{"head_dim": 32, "qk_norm": true, "extras": ["some layers without attention", "local attention windows", "gated attention", "exclusive self-attention", "capped logits"], "decay_fraction": 0.533, "final_lr_fraction": 0.1}
Each number is 500 + 40 x the weight over its row's rms, rounded and kept within 0 to 999. Layers, rows and columns count from 0. Numbers have three digits each. The size before them is the row's rms in percent of the matrix's.

# v: layer 9 attention value, 128x128, rms 0.0833, rows 100-124, columns 0-127
# o: layer 9 attention output (transposed), 128x128, rms 0.0845, rows 100-123, columns 0-127
v100 094:496406483496394480495518460496532439508485463492520542532474591475515456477505471558542548527473501458493420499507508451444529442522566502518472518460565427576490477557475469483500555486567497511481493526518439452441471515518494423511451563557512465428471491471461538554464578539568493505527484441504464551512529514581518513476446478533557445554515477532548494522505472502513550481495
o100 094:513469509500490537410557450554480524439485452505498483453491461482542471530487497492446520496460503539452482545447474512546473460516465493508514536503478472400560480468514528462441517449469579496446437542443562521522566491506471505478510455418427449491549459428447505511534529490495518528513515580404538543482575497525500583522468466516512443553589543522521518490561455492476470493479
v101 125:464521522516518508491546483516518570522461559573511548455508426517422471492537511521517457582502436508500379415488512560486527554531554564502592619522497505485466543467587467520430483480561516473504489502500539478483495509535491472563474494485526502468511529481497460533534486499539522537385521540528562451501521508491507485466482471488519474477484469534470444505476474583509450517455
o101 128:497463471488484445469506542503529543494504457479490528500477490494495511533500494523357508488556504439529526504520505444430525473423486487436485474530573554542551467503478564573527546495509521522526513540474426465573537443491486501481498460522494511458482543463502516467418492479487507546530512494546511557501523493576584475529543412552473558539490541440536512586553488507510394548493
v102 087:528514492451469492486504486551418433549483564529477499512563553472500526438466512528445560498548522467540453526543482492465558526570509536421546519475430476513495544495491508546528494479530490487512538494506445535496637515512478411529477554543482477425499532459522521540466514480499496600531483431539510549482477417476566521455485475535530459540455514523491498503557489534438498575459
o102 080:492563563519473517426552507559520517461431464516475504437462459463545464551506500511533568531476523501476518516555538493507445480484561546531545491543496567461539402550514489495515516450443443463455507509500553525486458478548515569476446528436476526624472553539481581504474507530476494501494455524527450499527501512533518565553400470516524497520584509482495477547437508514528438493499
v103 099:529501515504491495514489471478529554471484508510508553457512466443503505565508480551500480510490581526531533418546466464412535444596497585459582517441542483478519569528543501527446475498540591488493475516528467472402535549488520519514508590543474493451465477450452456522482481532538577466480496451505490510545476556597476460480505474490504487486556523520527503533478464595554498524536
o103 100:519538564496411489519515585514493547510466483539502437500544471441475542511491560512393578534536435564472536528450460487431536501479511495532479507605524597446518472477455527583496509497456450515502494493411507564498516506513509556460517443497561465528500514501486542491533438566479505537509477467540529473501532504480525569521496469508493508496547536442542524473528526465455561534433
v104 102:507592489505476475484521498527452471509470437565495490545417478529485512466490494513512440520479425523474451412513474476491547531487590515488496509499505453435488560486555488513540546529486492470483561502482587556554471499565512450540469558485527477464466550548495488480497505550534458502509505530497565486515473534432482521532422515450635490548463531535431382504468477518511487502489
o104 102:525495488481526437470559497507497519444489460456547568489487463506499435531494496508438508480526599445563490527515520493513489441489448526513455524500556480570525493493552516462478505482442538492524499535505462382500537473513427484440437493443523531575545489499540477549373546490449448540545439494524525598497539549475483523545512433514458534549465498487480498519507566457453485520527
v105 100:423487539499526478477515480522478467510528470569475490508425546566546455472483521459499517484480567563460420446445500469466521538478595524502552505531443461370511480437469500493496512499535444513457542491494547578513452455562526553507470433522481548502489518522508473519549515388542433508484473550498558492503466508531475582493526512511518455552454469570507453516527513502507478463467
o105 102:478486459491568541451491430472496445471489481476466498443459526501510507496540535505494551519478486456526557631461543472511456470447442552509517536547502534570525482535560391405504499491469509465481477494501564530558512498494449432471478492451461489466532460509509526512449583538463508484549490489484463511529607598480535455499426491446545538498454451500502491526462507446493483513499
v106 089:439499504549551470552463515483561489495483523483471474487585554495486542447490563482506374548538544469507503493496526598474486514534520630487438508532531532479496511537510545507494549519503471518537449510468465447510486520559485539467483569478527500492558525570443431487498540535493523471473511499502491506500419492596530523524546522471470481441462475438507518483430474476415577509510
o106 088:508514469591538494503583458569541523485427526554469434457425459476440534551537485500515500527566529542564484463505475488486457520507495435455533482505466425486449442526461546506475444498554530582509500454446544491507554515560522549582487493584467487477464506496493478488484522506430523492579535555468505444496493482533498450468568460522443535479547441547526538476522548500512470507542
v107 101:461401499535482470543455532518568393520504487506504434406501526500425483479501495470542572436461488484499467517528544510458545540536592504546504520453537524605511486547560479503561453517548438483506442516500438500540472504557428496478487476502471503437523423465476511535510558518535514487430461500517532510454510509521513431528464476533545513504529470487465444477438542484494452475455
o107 097:496497468451468503473524484562426508535513493498479499498409424466521537474491507486506511515485573540488460507458529555569535471465496469426407449513489496457598494511477539443454530499489567505493484475511509512467521499571568472575468520501456516492524526562510581445442510518463462469534604549439514541473479504476513523618504496565537491509494540529536559521481496425545511534505
v108 109:447574479587454522516436484484466507462488392505504538549552496479491483457574506499565547480473512487525489443578452546489461461490523504481474465452487492464476437533488493492434583516479447491521492501516530454483484562489555546544513489528507491436477529472438500495465499476576499487537499459451411552476525534572503579457475496475513485574437486505559509446431583468494508534475
o108 111:455522514498496464505553476486520536465490522569562456515509553540532490527491510510541460476549499543460468459515452490492578526485500531456538473479568454481559515542445467466513480541499559497437429532555501409498523541500419499549533484508517601445473454419445456527562475513515504515516572499431448511440518532533439557507453484533458465451535528581501509463486444494412509491532
v109 120:535565476500473523476501438510506483549507538547502521557633446558503570514527453451514524564535532400525429489514503537504475541477493467544522520531440516413473481481503493488494570501495479511592497484496539453471515537528470516516485481452434556467534535519463511447503502484541520540489525557480606517512579499567526421461537461546448466505458507539545535453470519462501491536474
o109 118:445491515505586520527519565515451503501516485511500436509445504500522493556524495566496478455561471500464443460407532478498557468510486489522527469515544546589548491459489470542581490550597506432486519471535469481521510498520513455464419481604412515501484493550505472503568489486491444515484476534512577555479525455466517534497502511504552517528568475458485381565497488510543465501474
v110 102:484467452480473529432526487503474585476523449552474476505505549458500469513499491507572529544483383528549506432535534562532474483524501428512466479521520519555464520549505484455428519493461602474504527495498523498503452485456397490530504518465507496500470475491486466520533454582530571520528563577448390469501558512527565513506539492509501399471575488521501482459551507515492475490516
o110 099:522478506518528433607481514413549497540477546498507507550526532491512489503522473529477451526444560510485536448426536442553553536556556485457508551502523434510531538458487560541423474480446537485550525472547481511491540509487470489574535452603565495440513482403524458489497515454508542566532498528533481485501520456501515484404510422531536512500477494520563457547511504536463515536468
v111 084:520543441427496531480566483491491542420540526482482523489480485531567534547486524501550509503499505484506499525519468462570445487494488440517470442480475530561525477517456578425539464462457512534489452515503490492592560524437529487562504463539524506510472577410496560557467454526591559503494519536414483529484431552552502509476447494455529588540538525498501487500509543428526459517531
o111 085:488493517513468507585452505459516477517528542542536471471494658494544495474494482521473466485559469485463466546414517467515577512528518537512508485466548467521460565417490549441503489457562455501565481464540515454481434552489463468497499478540463425491541500480511505531597491538522473512535518556504444566482500463468437493447405524487540418472482555507494437496519483502510510481509
v112 114:501458531476468511515511428508508474501499489510535481498588442459519467451469473511482534553440525512506413525515481508523512542535495527486531543494541492575467521496568544510495520504489498497445519508493521501505428477542469493533496549503540493485460526535506466576519549509595501490589512478481571555559445505540469455512444446508544379568596479569426459441494513483512452591512
o112 109:551561577532538527515489513559450497474477488486504587550476550520502520533492536446502477498482538505425544488471532556539565472443506531529463499536495584424568466493515496509483504454449489517571555485491494499482563517459515484491484443520530554530496499472431434509466562539464490581444512476433544427509546504521582484509456449582535486503535555468562515485424550524516558506505
v113 099:502455455532470554488458484522476490557547489545469488474571456475489473581503506454530579473465462508503584535540470428469476564533460395518510442548441542515548434506453422434479581513484448525497403488530491511504570525452511532461540444523517540457517484504523477558504478447455566572488500535467519531519520464493488516490538497519416482474443501532553540520524517506510457481490
o113 101:507513551436538507524555573463521439526521501465545504502487542539599521423492534482519496499453485501482479485503514459500564544545591476453531458469523468552487533587437483437499521513562521460547483538535553539463451461503509464557465509498466454435511474512488585455547442502560408446477484515524514483472512484464470459584414582502564480493494485513484475455498511493514553540498
v114 117:490538390522459517454514525470547537540534496511475487512493491544515486505456419435462532510464528493529501449486513504550524533572486515490538487487523507523507488532565548453461525499537483511538506532512532454521482512486398534420447541435501541521548512490466550449518464498471553477512462568536543560474485585511402475485499486504430489572469586478426612479512479494555464523541
o114 118:489468600479496468536530490493511483443581550520486485514541486477539483497517505502517492491443445458460534465464507462553498488422511426451464489479579504452505543443535487560511527488481558497557377494518471555509517499536518462503474413477536487486558503516484528473549512495519545433529475491473566567519541386435480462470503502519499470508481492454535429448496564496538543423443
v115 100:515510503472449484515518524536462526538531511461487485554468521481507403478519501580475506480495509514515488511437513478441434441467458430570510523478459519530486508462491536524479418490515522524495543478478492501541605478446448451543526574479543532519511489471471495550488589457512544573456491508477466461559544440494507583470461483458435490561558498529549577551599547549452498490470
o115 097:557511487539463576560439494476532517521442472489474516520556503512462481498501476482436521480461478543460569507507535476524498540519537552528533461508513505455511445456485490521498542495550422516520502496553419585469399530501560571462515399541468475495501499505475484496582470487485590568392522433468469462526499520434445505460529494485508483441511459501509501521408518497440484496476
v116 096:554552490463486512530477464514559505462510515506471501579474520441483487493536540545503512438502442621468531568528474481488519510490542457429513464492386469578501531570440478464507520520497531499490459494535492500507513463450502474514459467513613483518480462498483585447468412531547435547515543447457492436436546567481494566494508526513522520544439528555504529500533514477477517456501
o116 102:537519468527444561524529524468521476542472466474479601580562545553502472466507505461541468473498506518525461529479462457504483542548426574575468577515522514613511512518411516447436462477513447492514533564490444517441515542478485468488531515487492469534501489501562465496472545456560487542526542452558429538532544522481447523555441513466492528486478521599514504539499527506438522517479
v117 094:585439538486503494475510463561479574500508521493500481489475493512462487521567504527505443514531541533444539549532501524510463518509504398512435495496452471463526451541437479491502611540427558503495488483492453479497544506438491602490564486521575467507465555469488568420517495498573477502446477522438515482445421492523494472540562498465506580476526537479541479496482458503465494518587
o117 100:434493476482519552541534519474476427530509454432493559544567546511516533448458512476545442529461529485469413424460516470488510469527485596534529486463498504570546468508477473518515444515603444482466419530480529483491522518528524559481470563554436524511477542562470468545490503514509444504512560516549484496524461430566485507483431541484451508457544525541515473473480550400518477478511
v118 091:492497495477447494472478503522483422463482532508490566618493637504505438499549458508562467518469521541515477513493519577550493483476570450492476562491418417491445497494455514564502565511524474491438477524524519450455480463511522450531528485477557498463477449518476489478478552487620485549513498483479412476530479517529540473453518538523554503528506513523538565503473525437455527529507
o118 090:560498437464442498479403485533512494535531507418421489589567536441506534563483488504520460425498475506514480495494570488581535451459476522519524504563505448474524492514469473484455474480457523546509477539488455487458551515457542526461549544476466526541491534551472467478488567526489513541477539545520512473550539531554508533450415415454498491486498469562487425490455546473487424430527
v119 105:499387466484484487453579526504457433496502507509537452505514547494582470558509465460492526553489559429514510523473506549541495499460542438551468491500489460527486455529458483494534486465461517509415507502520447504518446487522535493471463337513459485485459505525501468484496533454504491467570492523491461576454502506499550420503497529583545499452517432513546542459519521435515548567522
o119 102:421506531498553503516495508504433461557556458558520452459504482474474423480469523503575469539516436521526420497541540536530536480516478496481550511510431508518482465489538541429459419444535494528542454492476502492465523447498453461524479531498429570435494473532417508503566523525549495489469531590429532538492549461524490461505533544486468405500537525481423564523526488528561457533495
v120 110:464605499598516491479477464496489556496473420465498543535574480516489499505537500521601566520472590537534556506534478523494479513519487438476452451409562472501516450530488524477467580523470463502467518504505538466461464582464471551534452553520526493458483444460422536480433482458540493505490492463416470536513504530578511561512496532457483506517466529455493462500461504528503524470563
o120 104:545533476505457560408572544464522507455477528489551523532469461555521574504500530513470585541522528468539493565503481481523464463498523468566402509469503539448446443521482532462468553488471507463439462503484560500453515475558556544516464546504500449584519529497483545490569487582477469493465513482489543460455504489478470593519554448498465480537517442505555498434476551419503537524514
v121 105:517526520531511528488542467537528484542528514626554459425520401466503536510476505446473598555464495535517432511490471505462526547446465562461442476561514550500526500514464389492498504511503476494519457489494534487450485529470393548465520437494526538535449500523508469504549489521489548490446482504469541518465510559548452530562474519553475418441427493502526501518477501480570481471483
o121 105:486455508427483548532517568480432501487472477503515499475468591520485424486521503557506485552477481448542424558460469515512525456511504433550497545459478533558481548501450462484507543496535530479461509460492510457527530448533462403477469537493486482474543440462560563500452498498517349529547481491505525554512420495537536492553474494483540559573487567501513542520533447550509510476462
v122 095:440508551497495488468511411560460513519515470498507460480558522516545522448534532490564530426515543461459480477466488465458511488466495513494413439504523512452533450544444538463494550455480462517556446483475498577512545494476574578536558540548495529494503505507505497534487576378501456508505456543452544500491430506511493571567511516483504576553410532517523469532509550505491496451557
o122 096:468554456479515522443517463512478535461544528492547520531491481563517495451574494520536499542482502456486435556492529482536510443557518560563486549435472532549493482478502491423558492520459499428511516570497591502472519513580497446474409577423454510549504464537500491520491487538498393472539480537589410530472464462463513464525448507426558522472500498519496449478493485485508489519489
v123 107:462538497472502481572490386518491555558550451464520477451547525474457479420495558526440545517511535442496437547509495474481522568515506534429450509581521525428541468536513490484542524483516489467522445495465417546452548510533532518542504484485548566470463437454540486508507552429516512435433530496507601538462540472463518543507501494469500501496517516574508449512495484568459531543516
o123 095:479555514487520473506565558581512480481532531458525463523494456479553475421510478403568486465493495507472481466572525581463451527503536522521472493456482500525571514613540445483527460512528558465481526587472563497458445497554498476470472510450492538478548519521555540578444516557505499480489455517532506518500498516486464393552493570523489518516530503513495563475532508493509520599549
v124 124:480609440528504495490448466479501527518501444494473532515571485517457518563519519507514433541472578508539547443574453533517456543520532510466473477497525465511538427557460518474459546516466516481441495519504526469493466561483500523575474569548474480467475479430450542520448464521630512470544510494450465545496468575591529538492532516479549484489515450444522483441473529516500517488575